Each number is 200 + 40 x the weight over its row's rms, rounded and kept within 0 to 999. Layers, rows and columns count from 0. The size before them is the row's rms in percent of the matrix's.

# layer 9 MLP up, 576x224, rms 0.301, rows 457-498, columns 168-223
102,134,246,236,153,210,260,130,238,274,176,232,146,193,182,187,196,231,220,161,230,136,242,153,155,122,228,209,184,135,243,199,220,203,145,160,139,238,203,160,172,235,217,145,156,215,174,275,167,170,270,128,134,209,182,204,185
108,238,249,283,216,162,308,181,202,183,180,216,173,235,203,170,167,220,221,143,179,234,197,257,175,211,175,229,213,186,150,231,239,191,227,193,188,174,166,193,203,185,240,189,164,246,187,210,206,185,202,229,171,170,220,174,194
099,121,148,251,224,150,219,226,186,201,178,231,234,239,294,213,223,218,196,178,192,205,172,158,227,208,202,207,191,220,176,245,222,202,194,175,196,226,172,191,83,253,175,198,214,235,211,225,187,205,153,239,167,121,153,98,193
101,213,196,212,174,116,142,245,152,204,154,278,167,164,206,152,214,188,158,266,218,206,179,160,165,144,228,188,248,205,206,122,191,223,233,108,182,187,153,279,230,223,184,190,276,123,193,174,233,193,197,90,226,221,230,188,175
104,286,248,171,214,225,186,99,209,167,214,238,179,162,189,185,173,217,246,208,203,223,193,187,179,197,186,141,216,172,247,231,226,221,142,198,200,197,213,227,152,173,234,157,176,199,247,238,252,208,151,252,209,195,265,162,196
102,123,225,183,168,132,265,171,214,208,215,185,188,228,220,142,192,249,141,212,117,152,178,169,174,214,225,127,192,125,187,174,154,238,239,205,233,190,183,190,123,177,158,205,199,118,183,176,353,179,301,181,233,178,208,211,234
110,158,237,209,257,193,209,179,131,220,115,239,239,194,244,171,201,212,217,221,198,202,246,102,246,183,151,123,188,213,141,241,203,233,221,249,232,169,96,196,184,170,202,141,158,150,221,197,208,197,185,251,231,253,231,191,197
107,210,201,225,249,171,237,236,210,253,223,191,255,266,219,250,215,197,189,224,161,230,263,268,160,223,175,170,157,121,229,165,216,200,225,172,267,204,208,176,268,139,158,140,114,242,222,119,185,120,178,181,217,214,201,173,173
110,177,121,218,231,222,229,175,200,256,250,173,164,217,206,183,185,230,100,261,206,196,241,173,186,185,232,173,163,246,228,155,207,279,205,264,248,240,261,170,195,167,168,190,168,164,232,288,145,173,178,176,225,245,137,248,213
096,177,205,187,163,268,201,183,202,210,200,163,202,96,183,259,214,209,164,205,256,169,152,235,228,178,194,156,191,148,189,166,175,275,178,188,218,202,228,183,167,215,165,150,109,230,144,149,192,221,163,289,147,158,165,147,108
094,235,173,158,218,136,226,98,153,267,229,172,138,261,190,205,166,262,179,217,165,200,261,225,191,244,154,186,239,190,188,151,193,210,213,217,274,181,116,178,187,232,155,244,167,168,143,293,230,206,220,241,150,133,243,266,181
092,188,231,189,220,200,233,244,266,260,153,205,179,189,233,234,178,203,167,241,151,228,248,181,207,253,220,129,298,213,206,171,200,183,230,196,170,244,153,126,195,114,213,152,177,174,245,167,219,125,218,265,235,99,154,136,232
094,225,214,116,213,254,153,185,264,182,169,122,199,218,240,283,219,151,199,135,157,166,183,172,191,228,201,212,277,203,182,209,239,194,190,210,195,171,115,210,220,196,152,166,175,283,206,218,236,164,240,166,215,215,195,193,181
100,175,180,176,144,165,170,231,199,165,272,158,203,189,180,210,145,250,135,136,216,272,185,212,212,212,174,203,301,189,183,175,157,217,254,124,174,269,221,229,267,178,150,203,196,267,209,201,200,210,242,195,248,223,179,165,199
102,211,293,257,209,105,154,129,206,139,205,169,125,155,158,200,172,168,230,214,212,240,215,180,287,211,184,224,177,181,244,192,232,235,141,136,172,155,183,236,251,205,181,238,214,257,238,149,154,255,162,173,235,214,237,269,164
099,110,206,115,238,183,174,242,219,171,132,222,248,277,226,162,261,158,236,232,215,180,283,183,194,163,163,257,214,186,177,185,183,196,154,258,180,230,187,212,250,236,247,220,242,149,197,199,182,165,164,218,233,148,126,240,206
107,248,223,273,267,196,205,182,209,239,228,243,171,226,157,177,156,264,193,190,98,158,238,155,227,204,229,218,236,292,244,166,194,249,279,187,204,203,203,179,205,233,165,204,177,257,137,277,246,209,203,217,302,196,183,248,215
098,189,205,152,229,187,187,202,271,109,270,187,200,267,179,164,213,186,216,194,251,260,201,146,203,283,157,174,218,236,129,176,175,224,146,139,161,163,122,172,177,192,220,187,182,154,120,144,224,170,183,170,209,164,196,196,157
101,213,220,206,178,166,252,255,161,160,175,321,267,188,159,182,129,224,239,126,187,199,178,194,183,141,222,231,220,172,179,213,205,178,222,251,264,251,225,207,221,198,223,231,198,236,238,165,211,181,240,106,241,215,152,179,195
100,173,170,173,190,178,256,154,242,184,204,168,210,268,188,108,189,173,218,163,310,276,147,206,148,173,203,233,217,161,206,202,260,152,248,134,221,181,220,217,194,222,154,172,185,155,211,129,241,162,247,145,182,237,202,150,265
090,146,216,215,232,185,185,165,229,185,188,223,287,215,213,229,203,182,234,220,237,275,277,165,240,199,134,171,151,202,245,317,282,205,198,179,218,202,154,209,158,276,207,217,229,213,182,188,246,239,224,166,179,283,195,231,185
120,161,258,119,197,166,266,133,234,153,243,200,166,189,214,185,146,152,222,217,194,171,216,190,262,241,205,180,176,158,248,246,239,78,189,238,209,167,201,208,206,166,276,155,293,247,64,149,228,239,243,284,220,244,172,168,156
086,180,188,152,189,188,261,212,219,255,227,184,231,186,269,216,194,222,170,240,189,158,201,309,186,193,80,222,175,105,249,167,151,188,208,147,124,287,178,197,191,199,185,104,223,214,248,171,254,134,248,150,225,160,193,143,170
095,209,202,174,219,213,214,212,146,163,246,186,186,188,244,186,208,271,226,126,204,247,232,219,194,230,131,198,142,270,164,147,245,196,193,236,203,289,208,198,237,224,191,213,233,187,169,270,225,172,231,268,191,230,219,172,116
096,198,179,146,192,191,159,245,183,207,181,213,265,184,184,264,98,157,233,298,201,170,226,231,177,146,237,251,200,153,192,265,151,143,254,162,195,127,209,258,120,198,173,172,237,222,257,277,176,224,171,143,248,247,222,197,210
094,183,226,185,190,199,173,175,173,153,182,205,239,206,229,211,209,188,245,184,217,198,221,196,186,194,201,186,180,237,215,163,168,214,227,188,202,159,180,201,128,219,227,134,169,170,229,141,164,215,218,143,168,113,267,171,165
103,190,249,205,214,162,217,127,203,223,165,257,182,159,190,169,210,146,209,143,200,238,165,191,158,200,201,253,245,119,237,186,161,218,256,204,190,283,187,231,204,191,263,170,194,199,137,245,328,178,188,189,181,161,154,250,244
094,192,113,147,296,237,225,160,174,268,228,232,150,162,262,240,225,196,219,147,218,209,207,136,204,259,167,218,197,88,229,196,230,212,209,226,234,230,140,209,260,229,200,234,158,185,227,160,191,225,279,205,221,196,266,136,125
101,185,173,160,230,257,147,179,245,167,149,231,185,230,203,261,197,200,220,148,198,243,203,207,214,142,243,236,203,197,252,144,215,177,199,169,268,164,266,160,167,185,240,216,283,267,149,95,159,226,219,99,221,225,148,226,129
093,226,203,188,228,197,164,233,227,184,183,178,174,175,124,219,220,184,260,174,222,184,227,143,174,135,158,215,230,192,173,215,188,174,169,161,205,193,165,153,210,184,228,303,218,209,178,177,252,200,265,154,171,240,227,212,249
099,185,198,192,162,195,224,168,185,168,190,165,275,199,188,184,220,218,217,237,155,146,199,192,200,195,195,189,220,174,197,224,198,175,117,183,202,194,255,196,249,172,231,232,256,200,222,186,236,203,186,247,264,228,252,191,176
089,187,194,199,191,186,132,257,225,233,156,277,196,202,161,151,192,174,239,144,194,197,228,175,190,165,224,200,196,254,185,289,209,137,205,191,202,256,193,245,209,242,165,155,286,202,207,193,174,165,194,144,197,216,235,171,217
116,176,194,170,288,152,219,216,136,228,238,116,187,191,201,191,168,205,162,251,224,167,169,248,240,192,275,229,250,247,194,252,250,165,137,245,105,162,196,150,218,232,182,183,156,227,223,297,217,163,187,212,134,197,175,215,173
093,245,248,210,193,197,224,233,237,300,168,143,221,219,194,156,143,181,164,208,232,138,173,192,184,187,240,148,162,164,155,233,146,193,226,169,211,168,214,171,173,191,259,167,191,161,265,106,224,240,239,139,252,211,219,225,203
134,203,181,142,142,266,225,178,183,244,214,151,243,210,167,228,171,186,244,237,209,197,125,160,192,210,207,191,164,185,205,164,191,220,238,193,220,179,216,173,249,298,267,165,190,269,289,190,212,257,175,142,190,262,216,181,211
086,200,242,187,204,183,274,325,149,189,164,182,176,151,137,115,147,142,206,251,199,117,178,145,211,175,185,154,219,209,187,218,228,221,238,224,302,179,179,258,253,258,165,205,156,186,120,174,235,234,186,224,244,192,200,181,200
094,220,226,163,216,215,167,130,191,207,227,123,224,176,194,216,224,135,198,194,237,214,183,233,233,248,218,282,166,228,184,222,158,183,130,257,219,247,311,194,223,172,126,176,174,166,233,231,215,232,178,202,177,180,237,164,231
094,284,264,202,234,161,236,222,205,181,141,138,188,226,147,339,244,235,250,225,170,204,171,160,140,260,211,218,164,125,245,187,196,197,185,216,185,247,229,178,228,267,196,179,241,213,196,216,181,163,155,213,239,227,213,241,227
098,157,276,177,199,205,191,144,133,186,211,155,210,218,141,240,111,151,93,186,252,179,236,205,180,194,115,221,147,216,277,189,145,171,161,220,193,181,204,132,225,221,138,166,180,181,202,187,204,211,174,142,186,183,203,191,163
101,224,215,179,193,170,193,168,216,165,191,247,234,277,192,221,227,157,186,231,180,204,215,200,172,137,201,271,241,155,235,164,165,193,187,225,191,162,250,210,162,178,224,126,204,174,218,288,234,168,229,207,164,268,225,161,237
095,187,177,143,187,165,174,116,188,269,238,252,142,226,189,218,185,291,254,245,194,322,174,191,180,129,228,268,254,211,209,219,215,159,246,172,196,140,148,229,201,275,206,156,221,240,189,177,227,173,256,175,210,201,224,206,201
116,189,122,156,181,128,221,193,197,251,291,150,190,190,154,135,175,301,135,105,189,197,255,190,173,176,193,138,214,130,172,225,228,175,184,258,188,252,182,155,223,291,191,234,227,227,215,154,233,167,209,184,201,232,182,186,188
# layer 9 MLP down (transposed), 576x224, rms 0.281, rows 457-498, columns 168-223
101,193,277,236,237,171,217,226,165,196,186,196,179,226,161,179,248,203,175,203,236,152,229,192,149,148,240,183,192,114,172,182,241,258,149,207,234,235,161,290,231,181,215,144,191,196,219,197,208,225,258,176,209,231,198,229,201
106,170,226,183,252,223,228,202,217,222,170,218,202,204,177,220,168,174,236,187,143,158,247,192,200,186,148,260,150,244,218,179,171,253,234,246,219,215,226,164,219,229,277,219,218,243,230,176,187,191,126,215,190,218,176,144,155
096,227,271,239,226,142,232,153,291,264,189,182,213,238,209,175,175,227,158,232,202,179,200,254,204,139,245,220,196,229,291,231,280,238,243,262,212,167,230,231,188,249,240,141,216,238,202,245,197,130,199,231,182,209,209,219,194
103,175,222,231,147,135,212,195,300,255,185,169,195,259,246,198,133,228,183,209,150,310,227,184,184,215,230,225,240,209,229,124,148,219,264,164,198,188,200,270,213,245,207,217,256,164,218,124,221,227,171,241,137,221,187,247,214
105,151,229,194,178,284,228,212,189,210,262,253,254,207,144,169,117,207,184,180,171,288,194,187,245,243,192,185,188,230,210,212,210,219,190,219,177,225,210,226,186,235,223,173,199,208,262,216,190,178,206,241,240,202,268,203,206
108,114,234,244,179,209,251,143,184,254,236,171,213,222,174,183,227,144,271,146,178,233,169,108,154,203,218,236,249,205,152,217,239,150,221,215,199,176,180,185,187,179,167,166,170,150,210,207,269,228,177,185,235,176,194,175,227
102,219,165,196,205,196,131,211,241,245,181,267,164,176,256,70,202,232,141,172,263,161,180,158,221,176,186,108,214,193,156,245,248,212,180,176,233,234,256,158,148,222,148,220,193,202,210,195,206,107,225,147,169,207,164,157,219
105,142,273,226,222,219,156,156,119,177,180,180,231,151,181,226,216,218,200,264,196,178,250,242,161,272,223,222,196,196,229,200,191,281,133,178,169,203,224,278,238,189,245,222,238,188,198,129,181,182,183,197,247,238,259,250,175
104,198,194,215,232,195,249,207,245,221,171,142,252,96,157,156,165,178,173,153,270,236,206,218,204,182,226,168,102,160,158,245,172,198,219,210,238,248,171,175,195,217,204,170,182,200,223,202,175,188,267,213,216,198,104,220,186
107,131,165,185,245,135,174,193,222,200,210,238,212,181,244,161,244,153,246,196,247,118,193,255,245,200,272,172,207,117,265,290,266,259,130,179,209,162,183,199,145,150,206,127,272,201,197,128,181,209,167,124,146,230,187,253,175
100,229,265,129,175,247,162,138,204,186,260,210,217,233,261,178,119,202,179,205,191,158,225,184,203,194,127,211,172,198,203,188,210,202,156,190,200,192,163,186,221,166,189,258,201,192,180,229,229,216,284,166,215,181,288,272,230
093,179,160,204,170,178,231,226,232,159,119,215,178,122,182,219,189,232,220,209,258,170,205,196,253,220,193,234,222,207,210,294,239,190,207,208,213,218,246,238,274,174,273,193,156,226,274,199,152,199,263,254,228,190,246,249,238
095,158,129,173,202,241,230,218,257,170,229,139,179,245,172,183,248,147,119,186,175,278,205,117,265,195,210,192,173,151,213,207,239,208,131,202,225,250,182,218,139,190,209,205,179,183,123,197,156,194,223,243,237,197,152,188,174
094,199,170,264,223,97,189,214,194,204,147,192,171,198,195,260,175,221,226,185,191,163,159,293,210,244,264,176,130,213,233,121,196,193,173,191,220,180,224,231,157,183,162,183,191,188,185,231,200,198,243,191,261,188,217,125,191
101,136,177,186,176,171,148,255,181,185,228,264,113,269,248,174,271,275,232,230,162,176,221,176,215,342,183,223,185,159,185,163,140,175,158,158,115,174,257,159,191,143,156,217,177,170,188,154,149,114,206,133,186,222,218,194,172
099,295,190,218,222,221,155,229,246,168,225,182,239,185,196,106,135,219,224,282,76,207,230,269,228,124,208,245,196,204,157,139,140,151,186,208,177,170,217,268,157,259,215,166,235,128,208,144,227,232,220,145,192,208,163,174,227
092,206,164,91,184,111,178,151,213,249,209,246,232,181,253,204,178,173,199,197,202,163,185,205,261,262,181,102,206,177,183,220,274,242,261,285,165,198,205,300,310,207,151,207,188,160,232,201,292,230,190,176,174,235,194,220,167
094,197,295,196,247,244,196,274,195,257,226,162,176,248,226,178,179,189,185,160,204,204,141,191,299,184,168,176,268,175,210,135,183,188,216,189,167,235,174,204,174,232,149,190,242,164,223,160,184,199,231,177,205,195,314,219,188
096,264,135,175,249,181,187,234,158,247,223,190,250,223,274,178,207,245,163,228,197,263,258,256,166,152,173,212,171,196,206,215,230,193,174,245,251,213,232,190,128,198,229,186,192,123,152,120,151,93,107,210,190,220,266,187,199
099,71,178,232,276,169,105,152,219,244,168,182,203,190,193,156,215,256,209,179,169,176,139,146,152,155,180,192,207,203,246,191,186,247,144,122,239,222,221,182,171,180,133,207,189,207,163,236,159,206,211,160,204,218,206,265,253
099,180,180,260,259,144,202,170,273,233,146,190,220,253,212,260,201,216,258,263,189,172,240,200,172,249,78,258,234,238,113,203,212,239,190,209,140,133,220,140,207,236,181,203,211,151,227,207,169,270,172,211,115,200,202,268,251
111,194,268,164,166,114,243,240,217,179,196,177,213,215,193,254,250,215,192,230,180,184,165,207,175,220,183,238,173,172,196,206,180,184,176,236,177,273,148,237,239,251,232,176,260,251,174,162,174,283,218,191,197,304,183,271,216
087,204,183,212,212,213,218,172,142,201,200,194,186,209,158,165,213,140,200,161,148,231,201,104,193,178,235,184,224,166,180,226,241,169,213,217,173,188,277,188,181,259,131,216,259,131,191,220,203,187,189,238,201,243,241,163,198
105,221,194,196,100,218,242,137,162,251,249,247,213,178,169,242,180,143,213,194,183,196,223,218,242,158,198,205,241,165,203,166,214,187,248,284,269,170,180,177,196,253,295,261,199,212,133,268,236,226,199,164,213,214,180,177,278
102,209,216,202,204,278,181,185,214,208,159,183,234,174,197,236,143,167,188,210,240,179,207,240,247,208,173,193,201,176,161,197,192,250,171,172,197,289,187,185,189,165,179,188,137,209,162,259,222,162,230,230,283,240,237,152,224
101,177,199,189,149,231,174,234,220,181,250,175,216,292,261,157,156,249,229,213,192,171,218,265,172,170,247,156,214,167,239,185,183,218,158,159,269,217,193,230,244,223,192,159,245,255,201,149,148,199,193,85,229,192,257,219,162
108,191,212,204,226,160,172,208,207,254,169,153,139,199,137,208,179,157,146,133,164,226,184,257,193,215,192,237,243,195,211,213,255,138,197,145,256,192,206,213,249,193,243,136,169,236,122,151,199,257,208,188,254,186,130,236,111
094,186,200,239,211,226,273,270,124,219,170,199,227,202,166,189,186,169,243,126,214,215,218,184,126,292,224,205,200,179,209,194,163,177,190,183,248,227,266,227,137,159,218,204,185,119,231,159,253,154,217,145,210,229,200,121,196
102,175,277,186,147,245,137,238,234,114,269,187,205,226,169,268,195,156,235,197,202,196,226,202,275,161,169,194,166,232,167,174,172,235,239,231,158,162,158,294,211,182,254,238,205,132,148,244,189,164,165,254,188,157,221,271,184
096,258,180,180,186,243,179,269,213,197,243,195,199,175,239,248,223,137,208,197,197,216,205,223,241,170,151,221,201,279,194,160,175,222,284,191,214,179,220,197,303,233,252,200,185,232,124,164,135,255,209,201,208,183,251,203,215
098,200,221,212,291,236,250,183,175,237,187,255,216,234,201,246,173,263,188,120,150,224,260,262,203,216,200,237,187,247,177,201,235,285,224,208,230,194,184,276,183,290,275,220,232,256,199,164,198,205,219,271,160,191,185,211,203
096,217,205,201,234,171,274,160,123,208,187,245,188,236,108,224,182,282,132,215,142,230,289,182,192,260,147,188,243,230,253,166,163,174,198,191,183,241,210,247,222,236,266,208,170,118,235,241,235,281,191,243,232,195,180,238,219
096,193,202,247,225,275,137,196,243,209,140,168,156,190,173,189,183,198,177,265,217,196,173,233,220,250,195,219,142,197,209,103,119,179,130,199,167,197,245,199,229,207,168,213,192,180,239,210,137,211,174,243,236,197,230,214,190
095,104,179,269,220,132,141,245,216,155,163,202,178,215,204,172,195,236,147,207,223,284,184,168,199,239,238,199,172,174,221,107,214,158,243,163,132,149,240,211,202,208,230,277,151,179,169,156,222,187,220,156,203,205,208,183,230
130,230,175,176,154,286,167,182,241,195,219,179,258,259,170,249,197,168,165,237,144,192,132,159,233,220,182,193,110,211,213,186,193,238,225,230,142,177,196,237,225,244,238,134,235,249,262,173,195,230,165,185,193,240,210,210,184
094,179,218,182,226,125,155,165,165,225,194,262,176,183,177,223,178,229,88,191,215,220,176,285,221,178,231,236,218,223,213,156,214,249,209,199,192,216,132,169,158,240,248,160,150,158,173,224,150,180,276,242,238,113,243,165,157
097,261,143,265,171,200,198,175,266,288,180,128,143,143,201,188,207,132,109,255,266,173,201,172,203,145,229,175,209,134,187,210,185,191,216,180,166,140,214,181,186,268,250,201,222,205,107,170,196,160,193,216,235,231,203,138,135
102,204,263,171,227,214,178,235,188,118,136,207,189,189,175,288,213,179,196,219,186,159,156,193,194,135,162,199,218,152,237,140,272,222,200,206,143,251,205,203,241,223,187,179,124,238,217,207,109,181,243,159,193,245,262,238,197
101,195,182,218,251,217,139,226,175,154,183,161,199,196,118,169,213,240,249,227,195,235,176,209,168,201,252,172,224,246,221,265,194,135,141,146,221,186,185,157,254,271,158,184,308,186,189,206,235,195,236,218,210,202,185,248,161
098,259,178,295,208,191,203,207,216,217,262,227,169,202,214,213,179,203,192,199,198,127,124,200,211,235,202,160,209,173,206,179,181,232,217,255,218,151,221,219,234,212,131,154,196,296,242,165,201,259,183,223,198,189,192,199,156
093,203,257,160,209,195,257,136,215,144,182,193,238,211,233,167,246,198,199,198,216,161,229,167,147,222,257,153,203,200,175,230,147,269,225,220,268,249,243,190,210,154,213,180,145,193,135,170,136,151,201,166,298,227,207,184,217
085,170,205,195,243,281,252,287,209,185,186,196,234,175,254,152,221,157,167,253,119,239,165,271,202,175,260,194,209,228,263,156,210,175,176,159,238,96,188,253,248,162,124,197,225,226,281,222,183,153,220,211,196,197,104,150,144
# layer 9 MLP gate, 576x224, rms 0.286, rows 458-498, columns 168-223
097,201,232,155,246,256,266,242,136,233,261,193,164,210,204,259,187,208,240,229,232,192,182,145,248,217,250,228,162,190,142,229,140,221,189,96,148,165,172,163,147,212,257,165,200,211,193,231,151,233,224,167,230,161,167,134,275
096,138,155,137,221,253,189,203,150,209,202,178,222,230,208,228,206,197,178,180,229,225,256,182,206,262,191,157,202,228,210,213,160,217,127,207,211,172,146,241,221,306,158,189,259,264,260,200,205,198,161,191,159,179,183,104,148
093,183,184,215,191,204,179,202,173,189,172,249,167,157,187,162,166,231,215,197,219,188,226,197,241,187,183,143,201,213,251,218,189,280,194,160,204,230,102,233,159,110,222,179,188,204,319,215,235,167,279,239,197,214,207,138,173
093,224,194,246,189,156,208,156,124,192,152,141,228,200,242,226,207,210,182,182,246,254,228,217,218,244,175,255,169,211,220,100,241,255,186,172,153,247,149,173,102,182,254,231,176,289,262,185,268,195,230,157,212,249,155,208,200
107,189,234,169,216,219,137,197,107,111,239,179,243,210,155,213,143,192,175,154,144,250,171,287,186,225,230,148,186,192,175,272,244,191,177,275,206,86,104,182,225,121,220,228,248,181,168,266,185,196,157,221,150,240,205,147,238
107,182,169,239,251,251,220,157,186,211,215,195,239,229,229,199,294,204,133,232,143,212,181,213,221,160,283,176,327,210,197,155,221,127,179,157,118,141,216,173,124,157,203,230,247,187,160,173,182,254,172,176,220,235,229,194,140
105,249,218,182,186,233,226,238,188,197,131,170,184,170,157,210,162,227,239,260,169,189,162,304,177,219,177,314,253,215,204,114,159,258,213,166,191,177,175,192,212,208,203,208,200,179,224,205,154,175,272,122,181,178,217,128,190
098,167,241,238,180,157,233,227,135,257,258,248,225,153,158,159,250,191,275,239,213,264,140,250,224,243,233,219,285,233,206,152,218,144,190,214,169,222,215,212,181,214,261,182,253,174,203,193,226,204,270,205,160,168,273,161,169
099,193,222,155,172,203,123,222,175,241,280,140,187,219,198,199,210,155,210,204,167,229,176,185,153,238,234,201,176,177,218,250,219,205,140,189,228,161,190,177,165,190,186,146,228,261,141,219,152,160,249,167,268,223,206,182,176
100,234,194,170,225,151,283,183,224,195,178,167,175,236,169,184,178,232,160,252,216,263,201,258,222,225,210,158,159,176,165,207,159,224,247,262,158,258,174,183,154,153,162,140,197,218,148,174,199,192,193,275,137,169,213,244,216
094,213,237,130,231,183,210,237,178,244,240,188,181,180,232,205,228,214,167,157,185,244,210,162,241,225,195,151,270,175,223,146,192,204,176,238,152,212,227,182,127,180,211,138,192,189,225,145,257,133,221,268,234,231,130,151,227
105,279,246,180,249,169,175,222,168,174,151,156,193,152,248,246,258,199,260,202,207,235,281,238,194,230,173,189,272,221,137,228,152,214,206,207,145,173,233,196,207,146,131,200,215,304,186,122,215,179,179,262,201,223,226,140,142
099,188,220,113,177,163,213,215,227,281,225,197,229,190,266,208,136,198,207,278,271,199,216,249,222,171,162,255,254,196,182,231,218,204,173,138,185,164,192,236,204,202,243,193,166,206,296,214,222,206,207,200,219,152,194,158,179
100,200,141,154,176,271,188,193,207,232,225,176,171,187,218,217,223,194,183,221,144,190,195,185,171,234,164,231,188,250,204,195,247,147,156,234,153,196,263,141,157,209,210,213,72,194,249,150,208,210,170,215,207,179,145,128,146
103,223,249,181,246,240,274,175,160,238,295,196,138,157,225,216,105,225,184,236,213,153,161,211,190,273,201,180,223,222,138,226,209,219,211,202,235,155,298,222,240,144,135,189,177,164,208,201,146,207,156,184,235,196,255,225,137
100,213,265,203,265,238,164,188,235,208,227,216,190,251,254,155,215,219,225,155,178,272,266,257,219,219,224,171,236,268,235,193,213,223,247,175,130,212,304,182,144,200,202,111,268,202,219,225,231,164,241,190,266,209,210,209,212
097,228,176,173,244,159,146,187,222,211,243,185,186,237,215,246,239,249,172,155,196,159,174,198,135,166,214,147,184,216,222,174,247,207,161,111,223,247,169,163,198,211,161,123,184,189,214,104,239,171,198,242,187,195,193,170,151
104,186,225,245,192,222,222,228,214,185,146,194,177,186,270,173,214,205,224,181,165,258,292,168,234,242,165,253,215,203,199,292,300,197,201,188,178,179,159,212,220,165,229,248,263,216,245,233,191,243,252,160,153,253,179,226,171
103,182,107,244,218,225,189,270,156,190,174,188,137,192,215,204,194,189,66,185,228,216,206,225,212,252,197,163,314,215,262,131,214,226,192,203,157,227,231,150,172,210,232,156,217,216,244,218,148,178,223,157,207,156,172,155,168
101,204,207,235,182,206,147,233,161,165,245,183,241,207,205,164,218,137,154,205,146,214,194,308,226,206,200,162,232,179,171,192,159,112,211,195,94,127,252,237,209,105,262,191,229,176,209,157,222,173,154,234,219,164,242,167,189
111,161,222,116,273,237,233,153,220,183,195,165,183,189,164,137,193,132,187,190,156,133,249,245,221,220,203,146,172,219,169,196,188,160,200,218,200,221,179,242,177,205,187,162,249,231,146,119,186,248,212,173,180,219,163,215,141
087,298,242,236,228,283,187,255,178,114,206,251,213,251,174,169,218,136,187,214,208,248,197,103,230,217,187,161,173,169,179,156,188,213,197,196,215,66,223,163,168,235,135,247,260,204,214,200,132,187,177,301,129,207,221,245,174
101,174,180,187,234,211,238,166,153,239,260,140,118,205,217,275,244,151,133,191,273,187,217,172,173,214,199,120,194,188,159,215,216,235,156,169,170,211,204,188,169,159,168,128,241,239,194,231,199,118,200,243,192,205,288,251,145
096,212,143,246,198,167,152,195,173,203,236,223,238,200,172,169,165,262,275,133,148,174,254,170,184,224,157,164,207,114,243,237,178,258,209,229,225,246,186,140,192,217,227,161,219,190,182,205,214,172,244,203,153,223,248,128,248
094,181,183,238,209,238,235,163,208,277,229,201,200,291,235,186,156,229,156,236,181,237,132,178,220,177,202,130,205,259,182,198,262,191,216,161,136,231,200,200,266,174,198,205,189,142,190,182,182,102,151,164,197,261,158,221,183
106,181,150,254,203,229,157,231,238,275,171,187,93,221,220,171,212,153,213,207,163,213,166,212,181,227,204,261,237,274,198,193,220,159,222,256,184,163,132,207,234,152,242,154,239,212,187,260,173,233,213,193,171,288,179,108,215
099,167,235,247,167,202,195,229,225,70,219,193,277,207,149,164,174,133,186,253,151,213,205,237,174,200,256,210,248,252,245,186,182,212,232,163,194,221,226,123,180,145,165,243,195,156,238,125,260,243,168,141,141,160,132,230,209
112,185,137,223,188,184,217,264,207,176,145,152,286,269,193,186,163,181,138,193,175,217,174,254,181,158,173,232,179,194,139,261,193,200,168,209,195,164,223,132,205,206,160,152,291,147,248,207,216,212,164,190,190,219,161,207,195
090,245,246,243,208,209,237,132,235,112,116,223,153,173,148,188,171,198,248,223,257,209,178,219,222,224,271,229,197,185,206,272,189,186,142,200,205,168,127,191,121,224,208,159,214,147,228,176,245,171,172,193,160,254,201,167,193
103,220,245,238,217,162,167,187,222,270,143,284,168,249,210,180,250,136,218,212,86,224,208,212,179,240,258,213,238,200,269,211,203,205,244,101,226,231,193,203,187,188,248,195,182,160,152,237,187,229,190,182,242,168,258,170,163
093,158,192,224,167,206,180,222,199,261,161,171,261,245,229,194,213,217,136,185,141,157,172,202,122,200,158,176,261,178,153,279,206,170,160,187,167,202,106,227,206,216,205,196,200,168,270,232,174,208,222,141,166,221,222,160,308
118,225,270,184,150,203,169,212,233,169,124,255,272,237,175,166,199,206,234,177,172,165,233,169,118,214,225,183,107,194,167,204,232,176,116,190,151,133,178,161,228,227,169,124,202,158,199,208,269,182,246,182,202,198,263,133,197
102,229,155,233,219,146,250,165,183,279,248,197,193,141,260,166,222,210,206,183,138,185,221,172,190,156,235,196,173,172,218,230,179,87,135,248,176,119,207,164,232,154,158,150,169,243,223,245,204,218,189,185,235,224,246,251,291
089,248,190,131,246,226,179,209,220,237,190,164,163,217,198,187,151,207,245,230,200,160,268,167,183,175,210,167,179,247,250,185,149,170,294,204,189,179,208,250,187,240,316,200,184,259,169,235,204,192,163,175,249,137,274,147,198
093,213,237,223,152,201,179,237,128,253,242,224,207,212,212,134,215,236,181,207,267,218,173,191,150,245,265,193,200,205,249,118,183,213,183,194,237,166,156,190,185,116,221,243,129,169,198,163,195,166,196,149,199,247,167,202,212
102,196,215,200,189,199,212,198,240,190,214,122,145,251,278,226,187,185,240,134,268,231,173,174,210,221,141,135,212,207,190,207,211,191,113,147,172,190,177,178,211,182,173,148,152,257,178,206,154,209,178,265,229,143,210,238,201
101,177,224,251,169,215,195,173,151,209,158,194,190,214,194,155,258,213,262,119,209,254,220,207,155,242,264,204,256,217,228,216,241,222,168,145,233,149,171,192,173,196,234,257,226,131,187,153,175,188,202,138,176,194,137,197,219
097,180,223,252,213,197,162,183,196,190,178,144,176,231,281,205,192,153,128,196,187,184,193,186,178,176,87,100,111,127,169,220,168,180,157,193,217,235,212,251,168,188,171,199,227,173,232,190,162,229,159,215,238,193,170,260,173
105,222,193,200,193,180,184,216,193,261,179,132,144,164,173,151,154,177,147,235,229,191,164,244,285,282,230,172,196,202,191,186,65,151,154,150,139,176,170,194,256,208,130,171,170,192,257,215,200,123,209,207,176,192,179,194,199
095,239,199,172,134,271,283,252,197,112,199,111,222,277,268,217,270,180,151,211,289,232,213,163,180,147,240,141,196,210,171,197,232,180,165,191,168,130,236,209,229,154,176,231,251,142,140,222,181,219,222,238,183,210,193,162,129
102,243,256,233,181,194,172,211,144,225,186,217,162,199,239,206,210,143,143,261,222,210,207,217,219,232,202,133,244,260,268,157,189,206,150,121,219,200,186,242,96,213,212,166,190,178,197,171,133,183,175,176,238,185,211,143,233